Weights of a small GPT-style language model, trained from scratch on English Wikipedia.
Size: width 384, MLP 1536 GELU.
Architecture: LayerNorm before each block, learned positions, no biases in attention or MLP, tied embeddings.
Training: a variant of Muon for these matrices, 318M tokens, 5162 steps.
Each number is 500 + 50 x the weight over its row's rms, rounded and kept within 0 to 999. Layers, rows and columns count from 0. Numbers have three digits each. The size before them is the row's rms in percent of the matrix's.

# layer 6 attention key, 64x384, rms 0.0383, rows 58-63, columns 128-191
108:570505537488503496549439490480406573541512434388513488623531457580451473529514499526602559441537520482416466435506572512554482476481505480421449408497566590594533449434525445453456554512591451
097:506481555499507517505492516502551480403493450510567418510540528548548566418415551601483452472461530537465466433481458481464502445497495549443523403580518531562509462544456547461502536454517480
104:598586494494488508513554527352501525468435571492509445397501455479492576512533528468475501500528534518492549429440514499502564419487550466578556426488484495478507445472490482566480518539475479
102:420477569506576509530423528514497448513596548400487663435545470442550589485391475488616457499518477520578436527523513432527452559508586513484506548528477495502480455549490443479502477472403463
097:503470523511529427503445540531501590462487468499460525579497548493553442571492536507515519502503453565503530528462519480508563558507507540509517505457496456496494462542466402504522576601483578
098:494469415520526501448478622443504488468421479553589603416520480578499448612523436483514558495552476472432671545549516537580465503521490526484490610515509486496457492570623552470487540497526432
# layer 6 attention query, 384x384, rms 0.0338, rows 59-63,123-127,187-191,251-255,315-319,379-383, columns 128-191
114:525516541464494459506413564484692541548605561581550498507545531430488481561559529505564399488491460508546504526511462529483604485388485504479500507442480512591486585454480330581580512456441387
130:422479503533520546557477557488515598533520530558454471484529494478446542536588611449445471513573550494449495405530422495551487456583519495474512459516449529516507581461486522519472507510550523
111:465527521488516438526481535533484467521553505515504459517480466555563569552508385498599520528484555483496539359527447513600377537435467498357488517566450454585464399444537486558548487496482512
109:578451523509508515498539543475539637487495542508571530515404511494487465512571503448547501559525578471531494514541575471440593516511515548515493532448572418573489536460498524487440440517507507
112:539477499466564463525562454447506438473492483525406491462512474451511543552560511530457506477534548490512559579505487492506502501523504420453535471577427452420460544482463417442422436507486582
096:523493516591405478417408550468583500451548483531511507426547566456429462554456493455456498403452409471558566523453489575570473545435575416435467398465417520511511500466561487455551501525483470
096:482533508492457527498504522544475505463640501531451460472430523512517558500520559506431539491558535499555485491486435554466497471515537446533486400560462467488524532614572470552505477449425492
095:524488504492516496537478460531531590527521467519579524473490434445440523547559490524541435490561561517494533366466638516497522481432482521470477496464461471491395509529518565536490461545458483
103:554521520505463545584466490477513568456526487543471479421517534595514613548547490481490505540541446489493515477582523409384481447453513425550532523506533526473510501528541487590521564512546503
098:587453530466485547413486565415525531544542547512410532447520547533516562494509535489383491570578546504503534431453547481497477487569541461504550520576518435516558484458513558462500535535442505
091:589423574481448499549366506504598417493575574440521492597564550536550561526525501474562475548507429508453437559499541454431454391556622509429414476484463589539541516396550505495503542526444517
089:479513428558550575503491480602451597463427485533550536493448552470440667614493555471447519489503618536550505527489403522518529412505447461596464549451471494489536512550530529548531485518513414
096:643381528560543558490446489449473472589575558506478419590539505462544479647547467596570494534493565518536515470533454495477463556437568536309474483576496521539498517495560471506457468524435503
096:507553535557510544515605534502485519425495450574537510458461533525489556581478423511530600471488570461476478508547492406516479437469516426607535473473502452475497508530471507421539469565506439
083:529497469511558495507428527489557473508489496721458588535485356563488434506542376449520527527391582461456524492449510516450470601538443472466462447553485544517575489431555530443490594396407506
093:484521498527520480497399567436535497462561529488513496523507591536527515537438423513500572384564405536499493503476511564483498567413490489372538453499482538516551543539597379466539514448560507
087:503422536536445512555502498554521506476562583507470431531487487421451471460558575518620521539458499500532406528513487477477589482571548478628421556443540544450528522518473468523548536428498480
094:485467533570541517520463501463557413589557509503585437489456593482471530495535502540551421437438511538459534458576606444481495516464429503405527607389532452538519513527458412526568432617505455
091:585509475510488515588497525527514577489454480585590431439498491509383470489545501475557544503422519505479454528559521486519473410516541473434558378493542446451583540428542491510472508475535377
091:481486565497540510554501487542570541575456450570466601505453480476496576510455605515541537521512484505485439353403494475475420563555531433560497487448464485468495461468513595501460584528493611
087:468516424517491447558501578482545524472655454495483499464539609563507418544585472461495522489498418486501436392502391515548493502455501497412462459525445495572638467450426456533493518485439474
102:486601471600491535502430510569440550592556500504529485411502499519514502501575495452496565515494531507530458508378510483529509543486464474502466446495497573487565510477529455529505539492441455
102:491461532497595483499590559522522450508616509612539527563467460473493545528478543428574406472447433551417495449564535461412506497500463549472511496518413377465496568555477520559549486639498499
102:507468535475518506517550563561491487455518477527542515477450493565514493525520499455460455500519401480451396478569459502563516532449469522430462530438477466556511472510556579491516472469510399
098:538491527378543438485496517559599471496405530596510454597437467576563514514562521492464562465517514536492536468449527492519546467601500408434444466524360494466477567422522523498483526488489662
098:506437502541481433469446469509527555506606499449507579439495463459464442540570566385516483515560402458523388535570472526503569522514651551542443407512529451479539482492520480506465486528473484
093:512446456586471521557439566591461531567493510565495538473513483450540554471486457480464501455513467583523369487493495557430511485522481548402438535435492574450528489479521494546464482565416503
100:469601502540459456587471453451536497596521411517527438520533462475500569512527454525594495499548553585519407493553459406529457555460534557471514615547493404574524547481433432489490440540481486
096:455490510524543537605628577547540510491510462473485411512568588509437527592459485438551506469506522550508561434542511520461483515568635468495493570468544455515544496562553470500514497557524489
102:509519553487509380455550539498540504575417532507486556475488445500513549434611457497478496374485517494537483505477452508458543577519483439548567519479484478413548486474520615424439528551390601
# layer 6 attention value, 64x384, rms 0.023, rows 0-25, columns 128-191
102:541403515455468505535516521449415371519464491475462446514442428434479517552533495503517566547522486448468398558536490529536504519502395523500511586463532466503478510527531473470466506603511512
097:566470511447549545468530550470576591507455501575539510483582539498561517508527523503486418552490457488537573621436466476380542564517464543583481541524500407478478485504494478525518595583580497
097:517493483512507503455635619493500456543557472482509450580490496506428504576456400486396508466492431440505522520467520457503491462540513440549543461491411529563569379514465426510550566501469503
098:454494515465485505458506482466453428562528507392561535468502561527561495448565489441401439472499453490532502486463526505465601478510540578502551637490501390461483560509508545411592374433495491
101:490585497430479567428510431517539465499486477520512514507449435498404486526421529485518523465531471414459509466527445530549570493406518513523436502485485473526455599470596559499541475505507445
100:591509557500479608553503461514480504472571474490427499543553429479423488380536488470560515516540452481538482511399460512535491441579560571406565412474538483518477573523461549499528514523502460
099:548509566435474483495536461446460443482547548463521531374543449532452454439368476552505537526601531469467397409590537451602477548498442435499397546442509461422437434478538455485481541514519468
104:516464474534472433351550562489480552448500469516613469493515519459517484525485461423460582469522522478453497560540515475492511487489470544478541496539486445498469608624549550510429515465452491
099:530419440574470657517513498516565476476530532398488498442479532589533458520548481460529486556402566436576552561507486493476575482482459466517435555514508501465518504550426545458559519539505541
099:450479497501433526428526479537557459528523463419506534513522460501556530351507504563441494513517432548366496526551525473494491460522490539510486528523407525434540554578563500499521499492502517
101:445573518435409540452422504462398435456415529594516511514495436487481479473507530440439490478460546490500522527380490566443529545570431533536593553531580519499549357400425457485584500440468486
093:481474508461463507471522425519484467513533536503438531498485548515416450549561543522554442431474474439493582514541569451488523491551487560430462408449511522572559544490476634494460475550556522
096:442509391486467485465549582485435410341622524448440583459561517432403400426561420521511521433533537489523548499501536430446493442492584543492540485471390487524544492487512396510541502501505493
103:572466466460531592482575524476448577536511513414499521507493594485582502491510500524549582498534582462429572578551503410538509529434507500440442447527524503504575530431471477434484516498440463
096:515593473519416425537563550516491513523548555425474380504381525441489494461546461540430468540505528547538509394527489484413451430614553509543623579436411557523462519448438438413515548532409449
098:537503431477525500605464478493575510439426416580534467526556511542578438442480458440448533476549507552487459531454501518477501552441449431580489525481469651559454498471452446445534476532418430
106:478510444485469523533533510561395515433487514539420527519564420527556458463474425479481498457475461433460524541526513506475408514531493596589474462479501514448553382534536497577552494549464455
102:514499425509553482451570517574443568522452615530488495465449526545525584494536540455440460470498561529383584473447509527576434487503475453493465467481460447477538497526524395479553577544483442
104:497519484524517513524524518539545448562559450538597493473497539502490390435505532574423474537499521532489419495472491406507479546504469458373479563462481442485459550514518562385506472582543500
097:538575534546461487495544514524447472521415538517458463375517425486498492522524437495456489444426543513512545540469492450503461573522574447510509563493517483457453453463510592611468539440470468
099:541455512509511514539532495507382496461531508595556459432477480424447511538476464489511476453529451496558567495482466401528524480621501498486544432529532497487425415468424521472555382423611454
103:511500490559501535427478486551441564477581527559493565370519425535523581579497559514512437443437501564543368488517477465537526385486538498479552470487400387495499458595531516452466512541505575
100:520558540575495460499536532457478515516369457490561402570410566436401530549547432518525492413570523489451478501515545461489539476599471553459509457511471428511444530477557368567563434538554529
098:500580563502451582465507463492494443485531528533586569446506527414541481491467499452540556560517412491531503501528502520511540461526425473393542481460454543493550533611492463540550461516514469
103:507587561453422450529560429491503487431558539516525398546466498563397507485588545512440571492470512527563476439443479428504455453502481408512436583559457452501533523494565540472458512350484456
099:481449578589432465537487585492560479508463454585571452579553536513498547556447435571515610519489507544406480446449565543527524552492458555402563513556532483445516573422474448508395514503592527
# layer 6 attention output (transposed), 384x384, rms 0.109, rows 0-25,64-89,128-152,192-216,256-280,320-344, columns 128-191
102:483517458515522494441572507528539548497422504519485435565575529541475547428474442487486505475465470531546584488537442590509443516505519510470512509452417482523435583548516576492560520506391519
100:486518522551387490472501542550473489516483468447454587420472560474502478511472447476581516436428451575443394483527562529527465400539453456422655521457496582542542503500446476497450487499572465
109:618533521487484491475436462523480479440458537476468509486538472447578474453525535517569485576467485571544477506552499473513475430476544525382468576534538514481478536511484571531451490560504460
102:581458523504597541521542480484400529496472433559576490573590370521446511549525519569531533494528500478442494446542531547545478537468513434513452458547511503516534421547478516558511593563481453
102:525429516578503511504524496486485499455459447415591466442533526464534413562569478457435504505599493505537552532503501426442450521430531547520555476389490553499611430509433456561548513437527499
101:504479395466559560519526492487519528509546482511510468473403562464492422555575517457436431531522549506545561499569505577432533555551486527573540536568480518507553501468481506489417510423494415
099:432463509473462495485623432541504524517626456416586514513532520501484424644493573536518496446524586629504474524442481429466519557475543511463561494519505497573495544496526458532415446482499642
098:429469514603487453468492562488467422518535470421474563484486486508402472545495398552409441473590482514497505428432492544516521463487523453591465467585569496594503485611535468480475437503520517
104:442482590502481480501422529415477517427326624557536490573557457599456496508460409626485470558493401466570500591477611462535519548492472551580535485559456475452544541410446513474453406555476483
104:484481558488584474502411575486488575512452557492512479440473508532469481610539446529471512562499473539543494439581504492539442493500523483416533564591560565426433464531453452471483529476523550
105:461444536567462465588563552594465498535460429551494471490511493522461606504507522544519465600547413491487506439480502483553437455437526439374450499485423557503426491507433458526460507488507497
100:490467543498388539464583520455531466551489489609569393347497514435559474496552492435485542501477530558488475414404475455475399439538537491475430466469490512464496495557488459475529545502531514
106:447442537441449511534426404443623534538449421497597443527463541539522466579453525393490601528496432552502500542511396502452516426549357506434466470593433536544443509481532543468585541678503523
103:464557549543523507567452505483435510513539596595450495440451435547528551574483431472532408524487454527579558514520519483450510441543487445550451584519510440467503410569354480541523401593497454
103:487527444416557432515611398444530461584493466542532550470609463491407445521489461542572502521539580516545492534483579515518536487455553445519556554429526446488558567448540489517511497463578636
106:454529472558532556455583573516413554518457522473485596609465599477478470501490380537529422520443481531460507394481511448530509566487448536518508497471521494505538509573532588505456475465570503
100:522556564511471562431370528422519449506508531469497464493501477473569512569572503489424569499508446569506511494518525518435526517519472489523526501548424467594403573466511516487421460517583502
105:457528495502565487507519494483554568499500504507615535400493522465514521527508547536444444478483487498562360481430576536437551470509511557549472390459483486580471527531534610602467535552378560
107:416474471447486493397484559510360486459498573454467520588532400460529476541483488476487551522516514458530489471437475588424485423470547516489624427502463533532483549552491490506486429445548623
104:469451468474599461505553481384530454512481484513477537579404513552566458489533531427497444448511449541477484450492527564494534488599555574647497462379542463564513413473446547498433523547513463
103:533523445518569576368452528528510468504435478491539626474564464499511514493480557562546464561455523480522512513490574530516540508488503471579507543431513473501575505498480561507448517452402452
109:542538519516405550465454524388469461573500465509505558456406489518491488516591523452382451517599477436496518621550498494600414527457564543487506639497510527558514622557401349509548514447495520
100:555460485573441550521474456527545549529537507594456443411472455578521512488533509523546467525527518554557430529507543470496489441440532457569488580465577506489545415532419457519460535446481573
101:442473418515485521457514539443528552579537575519446613535519534563544467559577470473514526415493543498435545570505476453417487622454570466431494484458521501510520471496561550602450585569518559
112:502458497560492539548543520454537483500501428504407472591533550461523417553535465481428465387497565515514521548517525570475533521468545514529563462498563526501559496495493470436505545504496450
108:400511530478547472477421450484467501472532549614610544531418438490488495526502581509452526420560515459579592491517532509573538458643437432469472476452528551494458476553531455445505538493466424
100:471500472476554496459522549465554577417480513594536510441445530575487503508510556481494522481593453510464471574520478558424508496574416423431438452557528436486474468533470509485460494500505447
093:484419487517558578485469435570508453444414515519482516485602523505478450492463539458500544559499572461501474436486519428562469479515596581425417507524492515417430488539478557408593518549406456
094:400501449606439559588482527433543546476561537485450512427339500493538556524543570531632540486553496542485525563529515444407524555487522564589476543489477433540533573493422533518447567460579528
093:419545547466491542547467519469577501511515502576478567499492588491559522562477472530486497471502483423452510485499457497536481507503574510503534386548508487472446476508551475511438476435540448
097:423409499538491452497479445558565543457474457580497482589482510452414527447417465533486540450485483590506534490594553546509490570524416471490548464542478457520522494621560548558544532435480532
103:516455612448551507501446529474475510493438507538463509494521468519505549476575537545511543514432434548432533463455456521486404407525508629481501543397607576607457434510597426525414461462517477
102:504584392638421526505537556524396464469475556601477525476488514464498545453547539466519410460446540502516542452516500508555417430551522461492558447468460501537503618440496421486490501421537561
099:500491556472558531455630502538524482501476445556524452512504421464449472439537553480526500453589520480476519503513504485486460542523432558586484562397529561493467458508435381483468563599553444
099:449505512456531468539489429518536489541617526463458518532499491475545527434521476518482501488543545565517559498500497594554425435473460471453479517504414552533440547430599477524417594422443462
103:602519406451554511503470429392526443527454463609495471426554470529515467516481579531484451501433497482483538409462470611542471573527439509494419446537502548426607515560412451439451547438611495
100:585598454552541480477482457527428509490487450465421529484490541519547489477566468429458434522510532586530477522580529575513530516559437462528515411569549431456480501534548517543450557509433433
096:597516487544508446461493435486537437454527504443441526531385463425551526475537529486629539531499458502425467576516499553528490517533513476589468449520547471474528447534433538547573446532440423
102:434483497566536534460524508502492508502536549487475539566517496554510513487407488503493435547460512453536502468530560437446535620528478548562452431458478496463483575528563497485478560457583532
101:538398466560480460465477459497481519427628499440527480484476491450461507470576480469461519447364431523509555435553435431510569554444464515471481554452535495440515524533533535502429550432534550
102:540523516375466536412453443629583500530431569559480460463531635430535536433506505488454438542509453458453465465477526464564509441442588481478507434429594571503458484514400616426537376479558437
100:511534531504503378554441570445509528513565492454477574482474551571463476475518453581375424371565569482505539420526461530521588504504511493462533434460489428457507503385488542482463525526517498
096:561477531530564483510499551507582438443537514544480510525527521466581383533549524482567534540622392523477469473473561511497444507474572441526399510559464503497442542449534567393485611471445525
108:526412567402414425453463595428507482513550537555546468530443511487497482472497380488466493564424493493519436531510428484482389528576493513478482464552582548525549466420557540499502507457575464
101:530594531486500506564492588536557489420484492387478483414427591476533561488536488464585547463465555497456470538577428554545534493487570538560453490504501508504468409453463517551470445450457443
097:421484477491447499523399576528424575406487483481479490494518544460540544534523392541580601511602469480481465426564509446532408544418502533424413484474532541492471502501386536454461530527512559
093:577493576389499522503398423480416459523524534437490466585496472541555561477490497562422508594477613494423442512509501447569450526541544449434561581534532485548373506581497597523473527413478494
101:432539526474590516501484563555540465473530478473537550500431520467498578468416442534503594483572513505444521485539485643459506470549479420416432427492539570500478398502569538507509509463500484
111:489477532544514558534547501447521409458481487420442443527482490493458615450453469534416505555501525449488549508433557546508482476480580491491582469506515528561505494512571560477552522456508472
104:541502528443502564424548583485564521436523437548531441391473515369466558516441530530420500516546409527353562451573490560435524419507453553514474504563544550461490472479483415497460433543493465
096:613505549453513496505514604539429429564591499460461376503467477533480475441484538566401469515496553482524424463605526495450488469491511469511497480451463500508382482541449479540502500537569468
097:586521554492565525477508424518486495383539488491537527540524594471539504407410505469587423541441457437469482537608396559527496498512459576450538427496454573507529428502477519488534554539422586
099:503501452530580496448434431485460465541504436494447515529530523467468393459496486537601418440477533415525490509531447522499470488566528480452446536504460544521535456441484495454615468398503532
092:531495551556497463506563497556455478411442484512449518589470483482443484498502581392426496449467574499428562510485496589571477432542448417520490479454500475530570507505412465459509523512509514
094:543533481526455559496569495539465590501476458469470473432516482513562461464367472536540481413433509496537497459427488535550518450418437409506551423479581558456451432463455419519469494574485501
106:492453455609437505494510560431539488501498537449467473432480565501472495611516543598569524491458549549539502452490524548453553405513412530486540422495513503504529539503431427507477553528460507
092:500446622512508497517492551555505505530436504517380537472639499534564535604511446493451467568479475526497562434405416527404492431448525553441404593501613490479502474540481608420471478422506474
097:398459512500499442463590530546446520513497480564545493582452409524560487463510487444485575439628533506506470499513447475452534503416481391489476476524511425469526462535401437473466455529552452
101:475450597490537510520474512488552492500525469549479456466498449530537531517504452588454511547510431539523524508404558602432610494665465551471495462549497540514470499582568482480569547577497443
109:539551435476563502633451495363461537488419527477441481456475501536527474554506486532587496531540535483479545466505560532417497461495501465520572420590503511375452519395456504541462442515541448
099:503419402543533443531531485495557504562535449504557519415549554448483505504468519526547551485464504490498477412534430488496502548470575470529467480485536520515515414549550584479466497517506505
096:406479441545457529460523487485550473495443475432482545521556496460529557535546410449493486464466500434519491525510540496522442445471517433468485502533413469536510490501551462515564558466479461
097:446505458515513481415485486371507558483491565442515503519555489468501414579446598634530540470502458583511442526487526553413494471550561497438531448522433463469484534474538455535652551537468489
090:453473489520485466542429474488536476424432526368451506493592517460537481534556474455512528523461530567516577558466446544445517489465509553465551478615423516503547520474542409523480460422591467
103:565533514476496415471509483395428500478479550506486501496538485529430490582505612509438456515516519514491499530500446550568589551497567509586517551536493500488475424562470533453437518464509533
090:473574507522493471436461498577482446526523470528526491565502442501404394367439473457502492449481462497481560453523453529530493440538512435470503463470468473541447467467503508521545482545484528
092:542490507503469505568539572513534453417556519492474512436489554486568515522432566538522514487495627586422489541460515555512503428485463528506471512553480467535597490478539531545473518485520468
094:504461472418469512531508577558458518571561509482512519455465440475527485551485631566499518492512456432518540408492411545610517482544504573477490509565518521516453510506446530566523404455569516
094:456461496616478530510544395553518490533536511487497425476460490481427579492498554499454510527493628469547547471573501547563593435435473425425642536451505404488529457487524412526475492495484566
098:537488532616449505493533476468474410517517528517575507553528512550525442514508483509583544430479542487511504516603428477491478470498383465525517521461529554520501555465485517546465546561455528
092:408489558638531433504523472461528580520448575576392448477531456488480533552475629426462472482461458474532568499562503384489501525543529473505413456405522525456457502448499486505475500477531418
095:541481501514495587433526473467500445536575426518471596537526521529462427488411594485515492479481537556474421429491445515479602499443522413474512472655549528486508547619475440487553511516528460
092:519439562646514406542512479482498504438427515535497442533611528539500501498490484552529572517500480458446514418537465543413475507414510542486516459493414444454457595369556430555551601619590527
101:589520442480545412534617488485513498468494459556481529477458409499510491559511490446642524547503457410539568507437479469429603492508529514496535494484614489527567525498543534461520459615422524
096:479496543445473542521443461540538498447482513559570490505528548333488382537514579503504464494520537445608453436539499522459527458438408576542450475481451478544551482545417622505461478542532556
097:465487531501602487559495540597529389541448530532547400521481457595493440488536486506480497531475603488484476505485565555504493506479524487536536525560532572485492447474505460409573503459435471
097:424602475608494523468502531408544580427533500487479549457408532412607456438537499411528473563500486485495473523466545422534553539527442627489468485373451532514489578511540488550499484544517537
096:523516485499537448555506422392582479576474496443525575489441481447484515454470488512424468514540541508484578443506498458510519447534536469532549443539421469427435504585420450533466519487549529
100:446486542469514474475453593509598521511488508521445444490506503423529576537496497487455454446508549453551517613530498569504479510423473519508432409465493562491534480485600505445457510426525480
090:506493504534448468527547536584465499510426510495525469593484547538505453381514573487405502485501495377526539539518505481527539508543457416498448507543575434496450549535551587546516526481461514
090:587494505432542517496448513510550642458498577492468462458520454533395486446571453524485470607645495626470512505536513487512463557461495548522553477475449566494471523417527430559394485516471419
106:511565436443490544603525644558465516499484528560534429530419476526611582408563443533538449502473470512420425549464504480645511486549460420513423497453549513519465514444480448606545471554523500
096:579514535495409458552555427424571527538469488374492571447521581509534518495490531570459439443559455437521566489506553582556487485500434499517551565468381449463497488446477497581546471549507578
100:517483388437496522419495492457535460598430558517419459478499566512549477457477447473515485539447590545503460456487463557508415495485592546401498520539477491520520468534545582501539477485482536
098:496493587584514574504415533521549449535498612579526502482487506561515601601408603472458531478458487537480427508599485541588497493513616542391415581507543489502482400485437440500494484500439539
103:593566465424496467532364529543457451522452495601557553551450505483444425516601579485395540525500540519484545537516464493457491537561532493492517520523530550483464594467407509465574557518519553
099:370577417607415470519570499661484540540522493473485510490477506500488557489493565517497473543594422414519522528409486442529488561449508569478484456447538554523505473453406434472534438490491490
106:424532461441439492543476444448494571521555517395605424385506439626467457486559457450545576455575533410478509544525606471477548518539480520571570456467554504459507492517475490497430366519434461
089:517495502451587510461501562469419582603612437486606425491548533594471515454430517506462465486465560466506488494500509515458481500507502475437473521416541549557449512444468522547506501506463529
094:417572509511584495525544576490520484556503518545517506541467561453509535470489488442494382469443476533534404510472450515543499500580545547439371529505514445524473531463579574453568496529446447
100:555556528510586518564520487457510572417459411443522612501560468567526399667582495599524512403552513495443503511525555580420510543528521564493494443549443511558539517486473465483510488515541467
092:457495502578500501426399485430433542519430433455491543468478469485537499547454452463424495446468425457556426477495503495547527512507449517489510499503466510497553476439491477542546489543463482
101:479451516500475536396460360552448538442394584510513481546519503548466470526559483409523534503407511533500438592546484466484494555450579468557472370438498475474515477542517506510536565549521524
106:397471523448524398495450557514365555573509552411603435478450514555499559501507433465518438473457543611532424506527524531457562510486539502407439444453488566453533520500533573526515493559457497
101:459483531444494497530433448487552501528506476471447541459484511415494481541476528489533533493523481499405594477457534479481512501446617519437565451468393531470506372392468446508448429440565431
111:589416496462457488505400303479533509638459482575442637533505436441488566476510380567464469485483519427454500497387519529542520503513445523511526551465520486598503514501518558520499459488594497
101:518521555563525500511550462535652411433535441484420479400454438477475484553369526595488504476507473519501552525567479472353542499570491460356501563414438575515493435419512498485539431487506556
102:414503423474432493501475548518485493543538508540477497508431389566598455573481508513545519483458489503534513521499490513530517542517586525459460500455516457565521500549456465484554410421505548
099:479502473462495500482491524532435466563375603491448475457532510528443522440463479605497528466498559571470517496460489482502450421445532505455434520481531495462443478457451535510545558533513491
096:480433547470585490521437408496461489454610576490597518489519429462542494495482522480457579456485516476552477546469533452495581511488512475487548480471410444431510544466554437536491526505491482
108:453519528594505473544561461477433517435513483444458476478531536524463516544516557442494500395479518527589470490455551463519436481523502503552523490521478440437585530543507497440467536419474543
095:521455461496425490519307386514518512592462533519534574558502563534427521444500526610542502491485383446499512460454537549572497589472592562486488529493495528545493457605439496462511473482467518
099:456457517561478498483547629502499514537531494458588493433507537486481420535555533516491532397422527587489518511536531521482479529519518467628528527532458502574497554441506581501498511525447423
101:484611512435538457498466510470483542513522502524558568433539436502510517510533486543545453466521463562512484383597508530507532560563578476505482527472451479564459472454562514545457470536492570
097:502482477399535461460447475476484490519499486455514494420503480514465505489541431477469583441593477432404463471548428569450577578535526555537526487513508469443438449443474529421585499491562472
108:410497482551451457568489526638536516536471509448490509463497513505475497449496442429482551445458576407480505543458515504423505446542431443514485448494460561460513532486472447491560557618494470
102:472616480438488529579565502492468560556522587470523467562557440452522473498497525455554462444494447569629375558475507535542553500538464501490540553502480521589517406540530441447565570509465466
102:540570441486532523571429554521508518457423541564535553474479504502502525450441492479498500562466492522480366500522448446537559527462513511491459435536513532439458512439547476428564478558436498
106:476417540469517505466441449463502504483461433408504545483479492466499517504527476475487532413358406458540578557577424474495425544384498429547426547581468439485570495548400634577533483495540506
109:557507443471456544518494448589543483457474505514523484539439527563579514458499459452499500508461485485497454551477550501484475494411511526449424490542444531506540518443478552525538537460439510
101:578515605502495514439663545508489404574490526455501439559566439446451521520453509517442457548557476528408398421508504488476444513464472603493503477552535379502559461513546511457479487446617423
101:539460478484465475511498462456524497490460507460555459485399585526483504433517488465550471501484540569524498553494542481424546503504511466606507520464611605514447493447529582459391404502407487
104:542466553413495515576505522501493507500641537491473524542453511514563577432488448450597474420452540481453539514543446455593495459523544533550468501501500551513509524458442474423478542517569529
099:499548465553565484505499491487453570477523485603492520583518516476493521623415498484494442498527442485555473400555511560527494607433455517511582614410514517527434462515420419464420548441533560
100:535426443504414532506518478586486527484482487546478554527509524508498593460480514570543611510543559465462554410455524545472558490499467419473556463485513564426490503473489464539451497484505549
105:444515394476461457540548466516480523466393510468418514549606505500508471533508614518511504564564553393494425410448489441555492557558554572514535476470523546446478532430532544493399532463533558
109:530432564572557558574489523440476497433446481475452490517450556594533511433529470468505564493449487486535530445460468484492510607513452439470419476525524502476448472604540567559524553508396522
098:561449574473499450501569475480458479455522467488459455418596446483545440565432495522499547598426531514561416484421402562448522487535401540463501536441486484548515479563542439479497562474537508
106:444497478400512569544624457479515482419529456611407540499394549554390409425412425560509496505468449519525490622459464490508517571529533513506535454507542475477482449498539411508524514369545501
100:537525564475526513478560540481473411446415485529468512591499440460470495453454587540476625523484491508576463439557501467513507526489576507500436534480500524546424526550447500399538386503533550
100:560504466476498522588474465503562518490578467538591520507491570516455581505500475473486472531480453573507448490489537486493494461517424501511444542451513447467620451581559458621535538511414508
100:561485446488401472426480617526613548499594499441582431541532557483445519534588550416470429532443492438533521548457395553538477462478493480567534449490537437567562613535551427525527531526493483
110:488616406499461560537533463544503590475528481312509479485482623417476535506501559470454465455480433468555480566436513491507504489452515551463544455521539562423577559570570445463427575511530545
099:421461511584572487511566465530519556441453555426527431492567531515440450482570472529510482528489531472552523441383449504516509632476509472561604480538391563474489518445541493475500438460462344
101:472538526396491467453550574479424425460482515511507533506489473547539487492607455420549577491442420527483510535538374556524398551587534513527478579371502570463441461405475449417456526530434460
100:483499463446417445517408491532430527547514491469451528534518445508520495409464509508604526460482476493497524518497495566582480557492468488554472502491532421597474546524449529498470538560600415
104:504495421414486531424495529491518554539479521451540520416489548499446541542422394515513429507489562518489546537514463508494480520457366521424550478573565454490460524402438524552513499451464583
102:507527557506446506524452495518462504446554537557472477459501466600569437514484629538451493577453417536509475530541576465569506450491535550551469547475571499499557395483497551546531577506530501
101:448476446489452464519492487533518477517592560457582388561454504524499417517442593529457572439540487585499564419442454380440451580563492541498469446553487491568464491451493517479516457457440455
101:446451590501530482521508459466483484496514564568480539521551433575463612459515487487499522474511516507569495469509559518531484547445589574522428551378451456508509573495562516478464373494506574
099:457507481466580470469456404602502483465569438528537471527445489493501489469423642486509455518604469509523536603534457513482591484501544424460454570543497500513547501574464622543606521471536600
092:508440497519500411435539507395537491527511470446472525496510568526553531512414450422533516477449526442536471495500497450414538464498560549497583546472424359570504572495494551526469423544463524
099:469532525529448541370474469504454469448594478505416467568510499600457488621430509479508507492428548478529528533504506406532441513561506444506452539534472495534491513467571554526541597464524462
095:486515487490524418576442494582530481479451455525487486589567530502472485523511447434490521659653447431455459580478491496402582430496431538497472428443459502474554444477522514473402529537420441
095:467469493573532507459486471488401566498527549512508505528457565519492450468573560600457524565424461485547508579480408481524466467526472503518562422436555498569504563485517463430498491491555544
099:431521456553538529488473561527481509493527513524453470513478542446507537492383589508571431460499547570495504521478511435483460523602447466500525504519500481540468392601504435558487477594443525
100:550506682506535482477475502524482517467554514529488514522497549416536475444356479480499559528512501512517435510509438571507635507585552515506477511474496381519492503466502562600500498559485503
096:452501505560544544470486505540622477480367515563491506523384546509538465526486469485463455504438439468505521485490512444494439520459585563503505512483487500490589470458479571530472523517574508
097:441565476396554480555523476602503449518428523522494506535501468507419485484518462510437509495539510507603516549537535429602541524412506466594590563578563523423530490534552487466578536512414506
094:500491491521442505523439505524467552475545519484510446464369502519561459446460469568492458455482549478455375441525581510611408578439540505608487519528579557514556493489406525472458485531515471
100:498440509397498548481496578521599469469521491536542384518532521549469462515462516464470570456530492448521524595404553541502466443537565478510563545425430540531402615542500468509496534567528490
097:471448509496457482476563554517474474519519506525550495567587437521474479587513494506525477495565456487547544536557427483428473565502443567511464498571503422420431481551605508534529536450510514
096:522501541566604447422476429469558436522583393530531440462425446442429503550508512495549469543508482479532508592511600412460508393499625438470440529599481531479538561477540480408593510551425498
093:495468473494567481494548491473522470590533447442525562536518358564526488535489430446553446477475530421496434492441432391462532473580535446496467527474551464530564543554502496413521482548502498
097:457544479459480537500447452627477548473482491386404508578567479576429473523506466467488456534560501562546508528498515541490525463485494570477520508497539404446520535439505447467552535458487536
103:442457520485455526469519513426458535519499515424546452506499568494527555430523426501501435536510538567465484430453464540470506552497435472496488470573502514532498560443456504462466591548427528
099:513463539493495491581430523545495532594520540551521444561522475479528540388504475526530561610536491470516466509527565512444432505470437466536480406516497519445646514525536440458460445422438525
102:454430588474546421495589511509594461459407486547470531490462546499478459342515484521474534442612486562488520466528508467495461498477458511536476473531463574518485478492477518500474517600500492
100:487467499466484432542505447518563588465422465546523362562473500486555486460438452439458608458476497610433562481467568465450503458525511532476482433592526421447441544526535501527388482468525452
103:464585501396537476393469519472544561477553449474499544543470535536470536443416441524529415431486484563427501555452503492486484522494556441517435443554442492578522557457573499518565502498524456
102:528490486480526459520463465510480537477449514498521444531506461597479541490442463522462505552530500478582441510466435482544541444556508566462553528458446467494433479446480480501494445507459507
101:471471384524550601476521406519505456527492510535666547490470441556539500485439487496534449538487456518486538487442411474559469518503467472513541506489547494484479424496480521542409489555464528